{"norm": "layernorm", "norm_place": "pre", "rope_base": 10000.0, "init_std_o": 0.0252, "init_std_down": 0.0126, "lr": 0.00678, "lr_head": 0.00719, "decay_fraction": 1.0, "steps": 4303}
Each number is 128 + 32 x the weight over its row's rms, rounded and kept within 0 to 255. Layers, rows and columns count from 0. Numbers have three digits each. The size before them is the row's rms in percent of the matrix's.

# o: layer 4 attention output (transposed), 384x384, rms 0.068, rows 248-312, columns 144-191
# v: layer 4 attention value, 384x384, rms 0.0463, rows 249-312, columns 144-191
# q: layer 4 attention query, 384x384, rms 0.0358, rows 256-319, columns 144-191
# k: layer 4 attention key, 384x384, rms 0.0358, rows 256-319, columns 144-191
o248 089:105117133120147105150108106134082129144124110105091158059107138056087129119125157101084158136140160125115106153107155099140077092191150147162169
v249 099:153136139094106116116124123125108117128087162113106127124170117117084109109170089118107130163122092117169117182181130131086118094146096104102173
o249 099:207143181170102134132101148115129164126125108142152087137091134090152139117146110140151142147065139121096182128123130151149186208100132130123150
v250 092:119156093045081103170099123155094091131157109094102140186145099100152142156203148129129080084152142185113154124120099127122146077091161140120091
o250 096:109187150164096133142149127106146137164129160105170104112152095104131158110067085098154112122124140085131143126087155146186139163084102117088159
v251 097:108093162125148171134104157069116120106072131150066161124156110112137123117107165102162082128184136119140150185097157152110117120156159128129092
o251 098:117132181123115141096137123169106105133121095134135067142057113109100149142100166098162094151162113120105123132093135080115074088124169103149131
v252 095:120120074109134116157121169182171117132127123071201127159154107120123084119155139110092078095133103096122110141165077162128143155138128165083093
o252 096:097142109179133151110152190102032118101122124167041130081175075138134155091158078112086116114113090105102145128133108101095131132110118164079127
v253 095:154152150077114150114150173129133112056156111133099077167110120091085109164160153143127161084129108102144099142131082119164147097066123107068167
o253 094:140102128080164078096100107155166093110121167127134106106117072074111099135104091118086162094118106110157134155122133143136091187157161134124131
v254 092:097136149092112047150112088089140100109131164153207099141168114150142113144137128113100141212164149112121097160088094218069158131101163151128148
o254 096:113142120106044168121185132116136132169064120156140089162135145098172172152143163149091071112078139142083163148137144096097093107179143133149113
v255 093:064126127131156131120074139114114092124077137112083185120097141103061155181102131080079100104154118134142158119117168143185152137133134195115077
o255 093:096148121093093156160158006113162189126099127150159118134125101104094151120093138121144133188175115104097125120181117093111117087138133098095144
q256 088:093129126120130150118148153097166152119121118144073129097180128119118139104156130207134098174140143120155084166114082125108132126124181144072168
k256 065:100110106079146111098177106112102113108105127149124137118114137134094133153107084186111144121126120172103171155153116138141170123135147066118144
q257 074:098164143121167172106083183154100102119156141101084126059169133156138107144155100090196064089111096041154086109157147150189136084163140098175110
k257 062:126132118121077161107189089110152144101098188125101108108071147101133110138127075203138115124188057158146140137191109159154182152140143190098189
q258 064:076103113145135123064070114103118116134158133102130106090151132150141077207176127126165044116125056056156116115186164099190117149128105138157142
k258 057:156168081099143111156194142149159146125149134117153151065092155148141163152176097152101140140140152168153150155171152142043136119151167119178120
q259 076:162115078125115094156098124156096132164123134119175134158104160129140093163112130058150075091136158114057100097115145195153116146135101050167079
k259 069:149147128170146141088106135155125136142165135177160102142129091072125107080162141114163153076096158094128144161072126131131137119122175146147112
q260 075:141141163129118113127158078112155120064157111145084151140129107052100191118118143183074159140156152147124094118107114078073173115162174165069196
k260 073:089138138140125110120159133091077116106090130152146143123148139096121130131086101161113114118156118080173172149185105142123106113119148122117131
q261 066:091078076025126059099139150146153146142056123155115159076225111143102160132124164122072120139121108121161178120131136139147157124142140081092165
k261 067:096119097070161142126190118131184132132152139067157114099140120098114127150124042191126110157151120074131154169208146091151130137156161153126126
q262 071:147142092154132117124129090168096130134155142090149103176104123115146078115127062067149115106135115095148098105159144159124123151112128108143072
k262 065:090146108167096170108051137124144144131129123112119081215114144121173087143148162111098086120154134108157051160082098142132135141134176108110161
q263 064:119111105151100173158152102069138126110059101172160159199129158092165145106129184158151179167150117163128139128110126147164107161092098138163093
k263 067:136159164142132138115116081142107166096092145165105168113136127120104151095140161114075095113140158130105141132194171166123125162126156150074098
q264 071:130124098149132134105144109121127134116142124132103089152218118130100180160153131154132156163120127119135085114119088109208140122149091153092117
k264 069:149105172083164118111156087099112117091098123100138124135136086188143103164142185214098115137117172105166146157168123130132153125145141115131198
q265 076:124133156154161137086093082159100113165140110080132109080135068166164079136141106150177095103069152095110129180160143085101110153143115121140107
k265 079:093097146137114143135112218123078112155103122143059112175162105141158132157097178115123117087146125155116092078086097144086124123147123113105134
q266 072:187130108084121133133103118183117107098149098123127089163053152074114154115108039117191114078107145142133136122159092162124135116069157107141104
k266 067:087229116121106140184097112108138128133188103164137160157060074074116145153149118129101113191196093135117063151112156127138125110120166185113135
q267 081:138170141126107145232123118160159144117123152206195194165129156090115152113143180126106086157167126110136162112100150156094122162131116188119139
k267 084:144050104120167079132159094106137186116113132184216146120119119074072150112193126106129113127089116079136181164149145133133125113099143149121104
q268 074:116177129139141110178131125150174173080082104159149112139187126144127145089112210128130132103129121110132126114097135098099090133165149154170122
k268 067:133100114150147045129056150054160145103056183145150163116118152111109103117177140112139127114080106139125149145116161142096111108101140147156167
q269 074:127105165148159140099129091139063101117189087099089091106084091156136072095128140122171109117076108147083165152172141150131126137168134081138069
k269 079:126152171150129125042103164129139122129147094123073108099123140097120101197103149166134127081198095156153114147162045071152171103133113111133141
q270 072:164106119149134144161115073158171194185132127128154162156133108121165133083132171102107136163146176093143101133110090106170136150102130166213108
k270 091:137097088109129103155134112056163170144092134134134163159092119114103100086150132155127073221115114070077167091108148145087111122145115125159069
q271 084:110091138113153184134102129129163182052120134162148147174101169106148143120161198153126113168108144089154096081115108124108111131076141126107092
k271 079:147168115172144079149190127130111095099160171143123118132125154108130110132156167145131101125171177188098118182128148151124063064117142211142157
q272 102:064105083148170162171146183097195140110116127122123144180174130129126184144177159105116159173139129127143131089135103134050130133149128148089137
k272 085:175104116156085128176110113129130155134114174183150125181126184175173140158139103156111162171106165113130134123110155069151094179104140153111133
q273 076:112148171141164207105094129107140155136137161173129099119091175073110133130098124097130081167106096156115171110075158159069135140177181106146111
k273 090:120154159175103137099131173073084153132156142116157136127143115145120141105073121160076103072166125155122089117091077138135093122125152191138159
q274 087:121095116136139176088114115128139137166117097075111123134106116149128191109141103115118074126118126204125117114147109126134150152141127072109140
k274 107:109076118118167146175120085114114166107111154115110098174136071176085108076128122112174148170092169057105171123132089150161171149116179111099133
q275 120:101087135122148161151120111129177207108144124147183177175109217096156176069120164115091119146119139100142141139088116151105100150067144149125086
k275 099:188145178139144129148098139090069102124115107184159143147118135078104100077129158132126075139133131083078114080124137141182089085127153125149099
q276 100:170154046131096181178111143150102153143090120136116103106079094126087095173096138107177105038131156082090103116123123109125105140121119086115126
k276 102:097153101176173138134168060172175144118090080070091121123127089110161167131156140146132147126152111137133103148108106095128127162091140139154110
q277 102:081139167119078134116094136093133084155098130106091179123110129128165146133127100097141146166041126169084227112080132101189168140148106114066174
k277 099:135140149160170124109120156116169121170123039147081099078124162110094130168160117137111129092119116153124120119106138121119123129126115109126148
q278 100:101170141157142170111108085118152157201172091165162145166123158141084195183139174152126146152080148107138143113084116177130130117124124123185109
k278 101:101167153088102106064134160178102108133157229159115153136042148142166144150127122112108144125151097158085103090101131108163188162165113066127082
q279 103:084159127111106115053068156195099140126110118156096114138113137191089175094067081132124080113139148105059145085151152154079182102147149200143071
k279 107:061098131143113089133094095134139154109141123160159137132144093148129166129136117109130109097152100129113156150142074122149163203167116196086069
q280 093:179161101131099145100124145093062085084128103162145128128118146101134119100101199065164072084154190132133140120139108089156129118138211131123109
k280 094:155141182203117108108158135132080190125104094110178137068082128075066081093133136116073140188102166122135148168132119137180083107152116153150127
q281 099:115122164125181135102091088138104108071141130150156115123122150103120124071093190152122130184104112110113148135076136131114133083182119134103168
k281 099:116131157101111101152141137141138141113106122176126105079124117100134150074120095094143120066163164147130103163174145129123116128134159116128168
q282 101:154133185116148142102156153027145074120113155091175114110170126118117077085131131073196121149140135132208182118132170099092130135116133150132118
k282 103:108142152144157124144105120146136129153132030111164143111215156148115158130129120089099118087146076126161127127179159069148096089142192101091116
q283 096:146104127088152111096128165181118155128119097096072084148134095111129123129113170142141140107123102141124189125124162164099142167086189120113111
k283 099:145116175106121104108103064148081129082136147146107099163144131190174109114126113194134106145149067107133151201087124155149126154149159199134121
q284 098:116155121159121157091132137176142184127115047137094151085109101128054159142150088153113126096147094120147100104116179145071114070129166139186161
k284 091:076194122107169090162077098103142159121135153077140125150176098153102137133111080063119180124198134145108141114123102088075157150063092135119089
q285 097:109112146110148116135091148093114142106164152113169152133112111104120206082175112127151146204105167103135085148135128107131122129154168106157106
k285 097:072074144147121114097076119124132119104110160156130140142104110167125139110157107137114129157094134175193089109094130154067138153114101056108165
q286 104:142139096117143150095109031120070073107137140124113138117110166107106162154116145133164250141111136166098147129150136114149163131136094082143119
k286 106:155141159051116101087094140107136157080145147138102062163096147169124142148144192129147162167126145112125122086093125073099120154161115140165166
q287 106:133000097095148142088126134072121155093134136170129133160150135113156082146170168100100145175100103097199123175132124161167127113180060128137154
k287 105:139073121142109164049144170122120074179103124161134105220117222087122035146139110163157096136196207180128129112140090112094112122135123090100149
q288 093:084164148053090151138146157115137058115154147178114086136154149112141129166137063131088165130151112119108113096171123093101092148135063035107134
k288 095:147160141125144142152143055116179080087145094114175122108102163153182152165111097097147157100150080147104077161125095083198145116144080073099099
q289 095:083122144070089081084151142147122175067129123103116136124113118166128097109166070124091139168079111118058172127101078122120107172102102086147108
k289 097:112122138128093137147080086100086143151143119152136104210096168125103089102171162129192165127115104156138083090089140125102136101101095114135116
q290 095:183129137168098093122151165181119100136138163156101145171139098101121084133084116102128101130098156168138157171094134152213104161085141150151154
k290 098:144121103164156080107159141140078106171124149162124078077095068094156090116088191129152085134154109124114132135089136112137183155119110160187129
q291 100:190047149122108068111145108050114107126122159115122101151078129117132106104146104144190092125102171075137080151159136140157103082127100132095132
k291 102:180172145081159157136112088088148168159142133145140099184151153132109147116107157078093124124135144080076138076090141123106130125202166113132126
q292 096:062105139159104121178115104194056106131087080113095106169089156158148132096074180103204104101161164108097157089115185114121162122163100106076106
k292 096:173141199102182074150117149085130150117157160138182072111120102146113084101148164127140141207147120167131134163063179128132130173127132134091116
q293 095:152094109178131111129142106123130127121142118131133115176181132111092139113095124110118132157166121147112135093119141122150128120117124136115139
k293 089:139129133192090140144157147188082149130092110110131179126113078203076106121101187105105150078117132130096123111177073110127083158112127127129151
q294 094:185104092120133138148160080086112077104069125090118095088100082132207098195154111149097155185104169118156113148174138220111113138096121084124136
k294 102:211133184145118079120087173100138126100102164115143063131061161100204127118168086096112154162133169082171083125074103108153081148127148134139140
q295 105:142156147086104153115154073140124109188121186093164109175116145091189152146129090091152107081148104190140107167118132148135174113161161176100145
k295 106:100185108120104125128123113117176130129109104110117123107097104196121209156096091099067136125219164120094114133146073148063116117107140126093139
q296 100:102104143122139094138121092086102154146103158112132154095120205091089164129099119180167124186156109167133191134205098069061067097121132106150073
k296 100:106104126052081147239097130099135151123117126135124082155140200061169198085091198101143153115114140130137116111162131103120110154112117091112160
q297 103:102152100145147167130088137132094136099120140132146097143107091164169129116121129075109079166123122130098117141169142151089093121128163169061081
k297 106:122109122086122116091061087133149146156115100109149114146129122141101137127140155160118128205124154044103101086061139077112105167117146030114115
q298 098:129128134142155128092147143098129147055124141057117163181149110147113137171097174077170098090113126103102119111114086123121149142165073090073128
k298 103:093067177166129146151091138064156124089090111167124190134111158109179145147135151104173141103106147105144120150168064139116141141095169068096122
q299 089:160135090136100066125153140127142176126093164123152117109136170151148132077106185166145122123155055186101166114147104114091155141151112181161141
k299 094:093091127102179115112178118128135126113131153100125166156121146191074117131142140109140154024113179101150150107142157164096185109156130122121058
q300 099:116074091185108104097112100094112155149094116093084119130160070138164123126138189065184105105094107145128057130182177107189114070154099157147102
k300 104:133176076095140150156171127136145168114131144086096116123108116131158199146059096068139115149133117089123141128179118138126114139179104150138154
q301 100:085102118191166200156104142124114122130110154153088145176149164131103171113146179109144117218169179123129174159106144162097057092110163165095146
k301 098:103141107162077109178157155117133204081049140173190102128088184123137076053149124123148119124172131124127176164145195145079098095072149135104136
q302 094:151188132079065173051162141073119055157085096155125135103120143165160088166146112134081106127122124122125059129107077129160153135127149186131116
k302 098:119144119063119157159124104111101088163110152147131116190153118165139066134111076121087085101150143163119198114134131131192103158128129108117125
q303 102:033133137119157117153122122108159083143084135094150101152100117101139162125184131176141096106105099129113171128106128168183123139118094131173104
k303 099:139142069187154177115150111146117157143159188159114181163181131128126166081157142097154119125123133169130104142176119150136084135109101127081150
q304 114:155165119141148135100175186139123085146093113180155050161095173144065139080141114140157123076092094147136125115130184160139149114121097128143113
k304 115:140111147085127088108134121108084142175111090093191142146142103114145101143151160115143130177065129090102147062069134146135148178154129108157090
q305 111:112028146093142093199114195149155150098168120142140133111128171086124112103122148130106113141128144147190109113067076068163081152110102129096146
k305 115:172103110111100099110134189120089095103129129138129182134140132120182131131159191159131099133111109130184148141086224118127115085107130147132182
q306 095:091133093115124139049137107157116136176083066103151144082146121144141194150133142121121135141098110186126121059047131146180076124118073118126093
k306 090:122167186161160120130112140105148152085139137172053105108164149154103163097125140176179066131162107150118161163155143115182160122091118116161143
q307 100:122166208102072128111148150078048137132082118089119066142114130099103083105112143072129112170111118139130193166132140117097149115122110160079113
k307 108:092121156168112128150133097104107119139224150150138129168159128102143163126109196123130093152119148133116153097080105135099115123211056151116116
q308 106:179121147115119165082140086150148133140109092106134060172101151196151132087127115112161154116142116121183082133110154158133173150107114136140125
k308 100:130109133107150120088129129144101114158105125127139095129092144122152141135122149136148105154113150159020165147122123093121113167120145118143079
q309 102:123186131180108129170211107147127110119111156135167157176156094137080204140116056151090162139118130139114180156122089132151115128118144151196082
k309 103:113115130120111090177200091198150140165191113090093174137189167155106171131176114093087112057179126168163183173137073121139137187120093117162112
q310 100:123154127131114135094142102143130149184153138137107133115167140189130088066125175141114119071148124066136066151094119123139125176153111160141125
k310 096:129130164124139144115231131148172136134109132109115099121095138182093120081111136167131136129102123091122130095157117132161140107140142154130153
q311 110:132145122115100130119087139104115141087126158107130189117242141109156144155144084090068115176147110100105151142115097124109105121164114162083141
k311 112:120206095160088186142183169121116111106173125114188171067120110135116179095158100161123127111175142147166116150148117107159094101126051182157186
q312 109:164140106100103145160137113096145136099103149154085187091193150137129106128131125129153149170099145127075139121066081091136132128160060101081114
k312 101:084096136111129135133092158135124084114120128175094127124163136122159130170152114155086091062135161121159131139150136109117130118109115148189185
q313 090:108149176120144108166169166136164112152053101128134140149108146080086180141180216141096131140105116135074101115142082191112166156127092114138110
k313 094:127127116175173131056120095113174151146154143183114167101178152157125116125089135129158113105090161172130125119130105161140119144148162116127078
q314 102:129091048133078146161135063097165180131122126090158087138127120084036101095110119142146124123099084112177103127160149113116054119091140088078141
k314 112:161146129161134137139099124101092117150079116134123110130173160107127159120107140115188114137183121124152164146138142129156065114204168165108154
q315 093:090160156152135176178188119121178097160122174101175169181140102119125113126174084112072135197043152075166100098126151149123107092146152106146188
k315 100:151193203155220135174094106101094148162145077068096085133105153148121132172177188156089160127074124180193052104168161138128130145098125172152072
q316 101:124137091140164118112138161121119134140099119155161103073175091061136135079144198158099113088122132082141109103102130117112160178147148180137113
k316 098:159165179120117107114081119165157162105116081108114188109137109147120186068099166122116139122125080114126147155086173126163163159193117162158119
q317 104:098149132117127110144170106164077133100119167152123105083134048077123187115119133156133148116177121154104166131108158117128102113160090139148112
k317 099:108115114110159110111050135130083178112115144142100116116140166084149070168107052160124119107067139099155141174107106157170207095072157124170110
q318 103:130154135182132132109096120104125135157137139055200144163088143144072154108093117102148109083140158129101151093140142112165189170125149152127083
k318 106:145159080123156072140122129104164172162193086109135137127105059170133103114109154188158197114126147110081124097111093153124149221151124186110119
q319 102:112076080152101112129090120167115123142134162162134164112134086168119142089120153148184131168143115093122119173203183139158166162125071090133126
k319 105:110095167143095111106079076178064156146161133102112084131094118084125178105110213092121145177117164107092104175072148146104112207133099108097185
v256 107:169126109091134084199107116142037126097124177156094137122138128076148190125148098128097106155152085131149163122087127091152183100182161079077139
o256 106:194132110124106119102116198131159092097136117151089124098169124106180109079144129103131085116108135125184185124158130103128134154119112079111086
v257 101:091177132078122144156118149142072069133104154193130138117108148076156078132079106154113086073155130095132185169123127149129142102123153192128126
o257 103:171086091152093069098111112161084155179119131126086154081125157174112128171147081116151160069158160122118124100163135123156148114096122121104153
v258 094:162118139184115176108161115088101133087112121100133109147164124107118118129098159079103133175214126148088154155118140089099159142136111144073127
o258 094:160183162083097142131096109144157093104111083185119132152142119114145138110148085143157097165130119193108177138121128096146091118079167079165095
v259 114:119146161130100103112146152112185104117125141186104117127135151129098170112084176165176114164176113113137127167102088180113181130081109103172135
o259 108:108181211125133147123131131162069128134141065121153136086055176118138144177135080138169186075117117160099138071126143100108159143109128074098152
v260 108:126084079131182152125095159134166120121103133183092182110127146127174100153154134144127160091158093136164118122081145195053098123176199135132111
o260 103:127100160149133059125113186122141105121097094184188125137150125154107100075104160090173109078145154129112111079130136127113169119132165112194121
v261 105:086127121093097116092120146139159095155129160149120025144103062130154110141137083165129113098105132131117144077153121181125090108109100139176149
o261 105:101096094107101152159114137127154121185097145133097168130085137094136106136165116111153110147112124153120108142137183124095086124145092088075131
v262 098:123103118119106134122147132139155081200104124169120089126104099075143120137184118121183110145116157159125169177132097079122133180124145119125077
o262 104:105181136175149114139143153169131108211086142147154140137116128177114129099137060152113106142089119151114082147131171150139069075108163154142151
v263 102:082136101054060145149124167122128134129120041139118122135088166141137114097134151110128142165159133083078163125123142097090146174120126125137100
o263 102:101149137142199162097147117131126192068111140076194139113081144100155114121104175157154203195157128160147152158086119074103130170110087056112072
v264 109:110159166124135133098102097129086118095087148113093133066158134098125154150110090122090137080123146129128160154129180049138141137078135208167174
o264 105:189143126076139128132133102078138083135154137138076069177184060073163159134149075110140096126192163174155113134196148115129132092142157183178144
v265 101:121144149084145066131158104146128117104085152155138109132173151165053102108115110127197088133130140169154126161166117086200131137092162136172147
o265 100:149113117088135194130112114187110091127105154091098136100137136138112135125178065171089123122183122155136092135095144111155130105128173124144160
v266 113:097146129095162128127088117116183132117115183174096140096104118099114173107096150074105180136134112152098155137117177095126140150080117131130132
o266 108:152133160113155121126151086048132080129106110117112156098148157039152191116154148132124118106157082149186155128025110105141127146123187181128119
v267 092:134090122171099187121153182116062101150152103116111167147090071115066191131136152139134093138171149110123125139157104148158173130083097131085176
o267 098:067121164158160104115124146097156147108106149155115052105133145172166170119157121163153185174170094152102186113081099126113086103126164079171095
v268 095:125115092162162094118174140146129122188163126156138118123042143099144156134129112103112153122167115119107192170086107126154199166105160150129087
o268 096:102106167144161079086165125141185168084129107122134119173152140166138170147108181172156148160089136138086159126155095143137139113126132090183109
v269 103:112092081169233075118125111167127138141130117161105126116173098136143131175102141113127148123146104094187122081189109138160106141128145125086123
o269 103:130144158100153103114120126088113122153121124114171107151099074146180056107204082088145090189141173079216118121091173124133148110140139108156155
v270 111:154151155087108171079109071127086160130162157107103158158140161108175112166076110139132123077188113099103127102100111101138172110172099162107161
o270 106:191133113116119162124136131189140218099148169204119102159161128099098178112087112106131129086110143113046111098122105065135103159120119127138091
v271 103:131160124136169160104099148135134146162140121111086175087125163138123114125124101172138109092164147098078065148132153144106187073132139216163116
o271 103:111154066097093076104114150106141108082159155118091163128138121115134093143071139117108119089120150110110215106178134132080094082170122159131110
v272 096:122121114050113196109108095115128164069136102095166118118155144139116119166107110129116074095138181101148116087188111128123086125122086142116087
o272 100:106183061133089137157159093102158154112113134089140179097181120100178135123169143141107130179083136111114104132130150095132120083128180141104093
v273 099:115124127130156102058137126117161146099171109141074146103102108132076163084137134110115100137117118144114053106146097089113166135129119092117114
o273 099:182120151097070134125183149088158124107148152116166094151093128072125191183187112155121084135125109174069159111098102116136109174048117111117113
v274 105:139126083146190089154146146079126147087104094100140119164105030141141090131145091158136116116077173156114141066150092144117027090175113104107168
o274 103:155151129082155102152076107154117091147130154048159112137167139120140101143174107088078095209126116177151128081127094135151174120154109133176129
v275 104:128069119134163142120112116079108082144143120112150140151142146127109137144078147107155096203097169139180108137099152133090161128091118076158137
o275 102:129132170103122078126128129177177126042162115140049147120133147185119152155060149192144089130150154098153142108120124129106145091127042135152170
v276 103:133139084091054121085133113120088124086163146145113100087139123090104121158162084092079195154162145063127112145085092105140168120110182085120130
o276 103:110132091120070183109090155097183159168061091142129145149109130108126142087143157140126183128145070179134157112173132131138156109097175165122130
v277 101:081120156101134172144136049147079143112160124106155117132096189102092098104091157133119135177123095143162138121141147104142170169149150124121181
o277 099:140122126086166179064113104106150160089135153196092145114148155151123050105143064126120143155112116119177131122142106146116099181150121092157130
v278 102:119090135121059108174089059150134171132111074135159093122140048136104124125157143060183114183137129161143167162102097129064143165168096128106155
o278 100:110106109122127156147190178096170153101103113171153131113128079157138131156127162125125041131130175084187065144143095141176177106109138111071116
v279 110:141114153118108130191186128136058121070094096144140047186186125147144068114122119126161089116154207109112156116112142130134120120207130194152160
o279 107:110141074037168077102090121170107091116115156159123108089165119073131118101107109128125077156136138155065099105159141125092143100037174151125121
v280 096:103102173197152112102154103180127085173118121132169140160097113142142138094188136080156096143113120146094105084113099136163085184109200116113117
o280 101:101134132124134170121055179132103122118149070201098160094107091110092104132106136140137121178171093106161094126099125164160168094117134132135163
v281 113:135088109110051124105137076121099065163124149151068135201148111101138134116143106156107116147144157118092100153103095183103163133117139149154121
o281 111:094111118163091094171107151144182131153093123210140099162135167086116110138054153099190120118156163124145115143185114069144108118128049156181156
v282 118:149131151134134216105111142100117098130129173148207126173163133142116098150104053131161035097159061152147108162161104057137109109118114142127094
o282 109:143164077114103130166130124148145130151080104083117126138175062164132162198139086109125072139157077126149157109160170136097105093108140157156137
v283 117:132097182135125159114127151093096124120111130114155128190067105119200077139096110146117182124126140113108134073155090145127087101147200131114105
o283 109:048149121082116089112102138166104124146104147138173098204122128116131124119156094105156109194114099167195132147156099149158140176124205119149113
v284 111:146095114119086134110108131118154126124130145116040188143066246113120156096124159184107111143133109120112127114132142159139141142069104147138121
o284 107:138117155109065118055109087158160101068122151087119116097182164135075160128085186104140184080153114147110156115116191147125130155084122135097125
v285 112:121133170125149088138099114070148142097135071187157110106152089105111143118132176132171126171068140153157143119112105097062129147142106095163171
o285 104:112145141114183127108139140085120139098204027187179129161096190189117188096172017124138127147083127129137163151101075122109157174112123111173240
v286 121:096118152139207127096163124132153148139125197078111194172107216081127147102130137102073115105114061176149151111121105129151088134107156100143179
o286 111:107162168131107146141153166123157098150111137180113157237179185163095169086119215124136070147123078154097180119113109138160163121142076092132135
v287 106:077170114112115191174138142130186099088124074091112160085122074130089140126109100111131148081158128132160097080143184079079071104152121135153130
o287 104:143166147107139122159157123118141183136139125106097140154145108170133070149139155150114165126099120094146120145158107101111129102163119134089091
v288 106:066116147129195065161110137109119109072133173111139193176072127151142162124143142146081171178108129125079161140148123115064080175090128082107112
o288 104:119144185122173204153150163132101113124079126115171143098086099125134127072112123107107067093096120203139123134085119121100087201130136086111110
v289 103:181148107162094115117140104108085152129099103163087108156104047106131139108149072059152105134108184164145113105081129148152105098111112074180091
o289 101:086164160137123115160141145140128119143082061130088128086113069113161119148160123114139121147012097099147125081129103096158140134104176117116158
v290 108:144156137098198152157144085086116189141087141186091146156105076047155178111131084111116113121139130142144110085087127142118155101143072144135177
o290 110:125180132115178073139123147107189122130102176085142111124126145116091189112154142137131105133122129137123071129131108072165101131137117088106135
v291 103:118133075115163105065176128123092103150113088151204048122126055136156091157104080149160103089124189128127084115155088123132151111164137091153169
o291 102:127156127105122120149149097133113104135095183140132099157130201177135140181105105199149130122158196081083043095115113115144142125080096157161189
v292 101:099107086081052140154144136121106083203082124148123136122099081112143105130109107117166113111111101142122161092146084176100146118120147167108085
o292 101:078109111141135169050164101160096104133098082118145119122186126105144121156123095172165089119136099163075071172130110115175171160152160130144102
v293 121:161151114161225087116141069141109099113112157152144158118148124110153082135084156094154084118104152159170104123168094175135095158114139159146197
o293 112:117099115144190157157187179146155126112161176142152104137066140174116161147113123127147103092111089087150065151158133085136161113129103091173160
v294 098:125124102153133159191093148114180133136132097127079138130118068165111115135161174141112152055119095115073161147138137161076144113140084089075135
o294 101:101112140174045090174157109101082172144063147122158123138146084173182111137126205124102135104176128173160142154116110095072177116113133123079157
v295 111:191114116094141139089123195063142088145156177159171160123198193095140060150082124108136120086123125132197054082082145086188103061159134171150134
o295 107:127135092145041130101155142158094160189158127127208120135122138142142141133108082154139147153108098076162141123136169139153099121136053179190149
v296 093:101065182114137148152119099056134105134168160179101116164184112124123193167136164129104147131121128133126074101094142106100144118138157088142114
o296 098:170167087111117139102130129070143091122134134168131203150092136163151104126088153051103102131147136090092077140074138154173073135170086154120076
v297 094:178144092093139151135159133071186135103112139131143137103147148107169067132159127135118147119128136082109109068138096109150111110117119186120107
o297 093:094105059141089163157138131084121144156164115082156111148176132166099120127129124094134140129110105159137111161144116199118172082162107166143109
v298 104:114148143102083167121050140120104103105107113076143098140168077097118123139168157095095128065143128070147143143192121098155118135155124163105126
o298 099:144096086103126077112166138123114121184100124131115103146145105091128187107162167087101182114115102095128100129141136102187120099096186180129091
v299 102:135198122139182135107106143136113110134079112144145159084083156081130147178156109165136130109165174086159139126174083184164109072153188095102163
o299 099:152108112127164156145119155079114120153100163076144073107163188088126179048147131094179170125108140139094136088142114155197173112173103126110188
v300 105:209177168122183082104146155146182100104118116142162129094159130147095166117143116106105121069107137139148111067151166151193145090092111132114112
o300 102:147135107151067072156127164133170173137082114166123125100101152111163095163120182132118127082111082113090153093156163115141148130147076126132141
v301 106:119133151112096112134106120124067112164080110102086120171084143118173099122133103191128144108138116098105129122122142169101125178152151139123125
o301 103:122108133125161095141120127109166142114103164095149150184063107137126081103145089063153154186090140130155103117157110113169081119108145115067115
v302 111:134133115122109111154137134165167135100133105136132110157096113166190098111188126148168130167087152113160085118100124183163178131121101143143135
o302 107:101157137125134142139069129186095160148162127131149095106118123110157096125042136154164155126112129071081130091143097172068146124175069088166162
v303 114:145145174135215146093147108137132112125139169162141162144112125149103143097173106091118153122094170158113114113074113122136163108130159062160160
o303 107:134136114132118127133152135119129141145109132129147103127154176164152127120125151154133087121143134145137102090116113142092116183133178119126110
v304 106:165096114099120068140126139145143159140189107132168101170062126157142119155101191103152178162121158129142091163129158089097121165067094160082169
o304 107:137112160149092181112147095110109140156164149156131154204134150087061155118098045181094180116132181093152129095134129105139127094093131131089146
v305 095:142068044128072106117157088187132084181056171128088104143119189174126112134162123147110149154128103129136067057118094108188132131118136127123137
o305 097:144164143189062164126072096121080108191090160191119140178118128140102146138118124181110123127159133125023166153145169136193146142174067120139190
v306 102:132141126112119109121129197179148076086171072157161132074133130164141123118168199163130121103167137116122122125139197086094144104104149135161119
o306 098:100098148129208118102120094086111143113203104140109161062122134118157135088076103134101146133100127065085143167132130133084169106127107164086114
v307 109:155127115112042175128148116114117122117102073134128131123149111090126094167144123154114126124178152112110134153125127143044139097150139188084113
o307 107:086198141165072119087128182168138095126199118126111128126168113141152124145108104140150104112085128134135145141172126109131091142154128184172127
v308 088:077101124128145065119153123100135093165171107153163076088121088126147107129152162114154163082167157104129159147086102122112155139134133110089122
o308 094:125138105183158103142113094093057069153118138134116041149148119113121128117132130188123121091063140132109206173140109151072108101097146166147131
v309 101:114101157139133132133142091093192136140166142108125133148085159113140154124100134128135143194097091139091108134177139120123143153114072155110105
o309 097:086102144129107138138117146094173094155167131143199176185098122150091105133141120132070094105113095179141058122103091133192074133164122114110135
v310 097:161095105160181117070125102149093123132136101167157126161103128140229085141135126209101126128079121105133140156128084109144112132104139163148142
o310 097:118119144139109138130098076106080172108187117055099146090077060201113102148107107042121144185139140174081130126163147192122100096168051082139124
v311 091:123129191127074095139125110154080101118160083090136157149117111126135108203127116167093144153053198168076182094105136135056137094141155081144139
o311 094:120099131136187203164120130115123160093122174133132152130136157106173145083095098165104079166112074142137154165113149130121118167132142188125146
v312 116:108133115044139130163164107157164132149134100161116143174151132145178125128115098153159116147151136090056114104150132171155122109106130123095166
o312 111:132199130182114101149075111162091161176094104095073135080149114147090115113111115137164127136160104152076116147133096088104134153121117095147129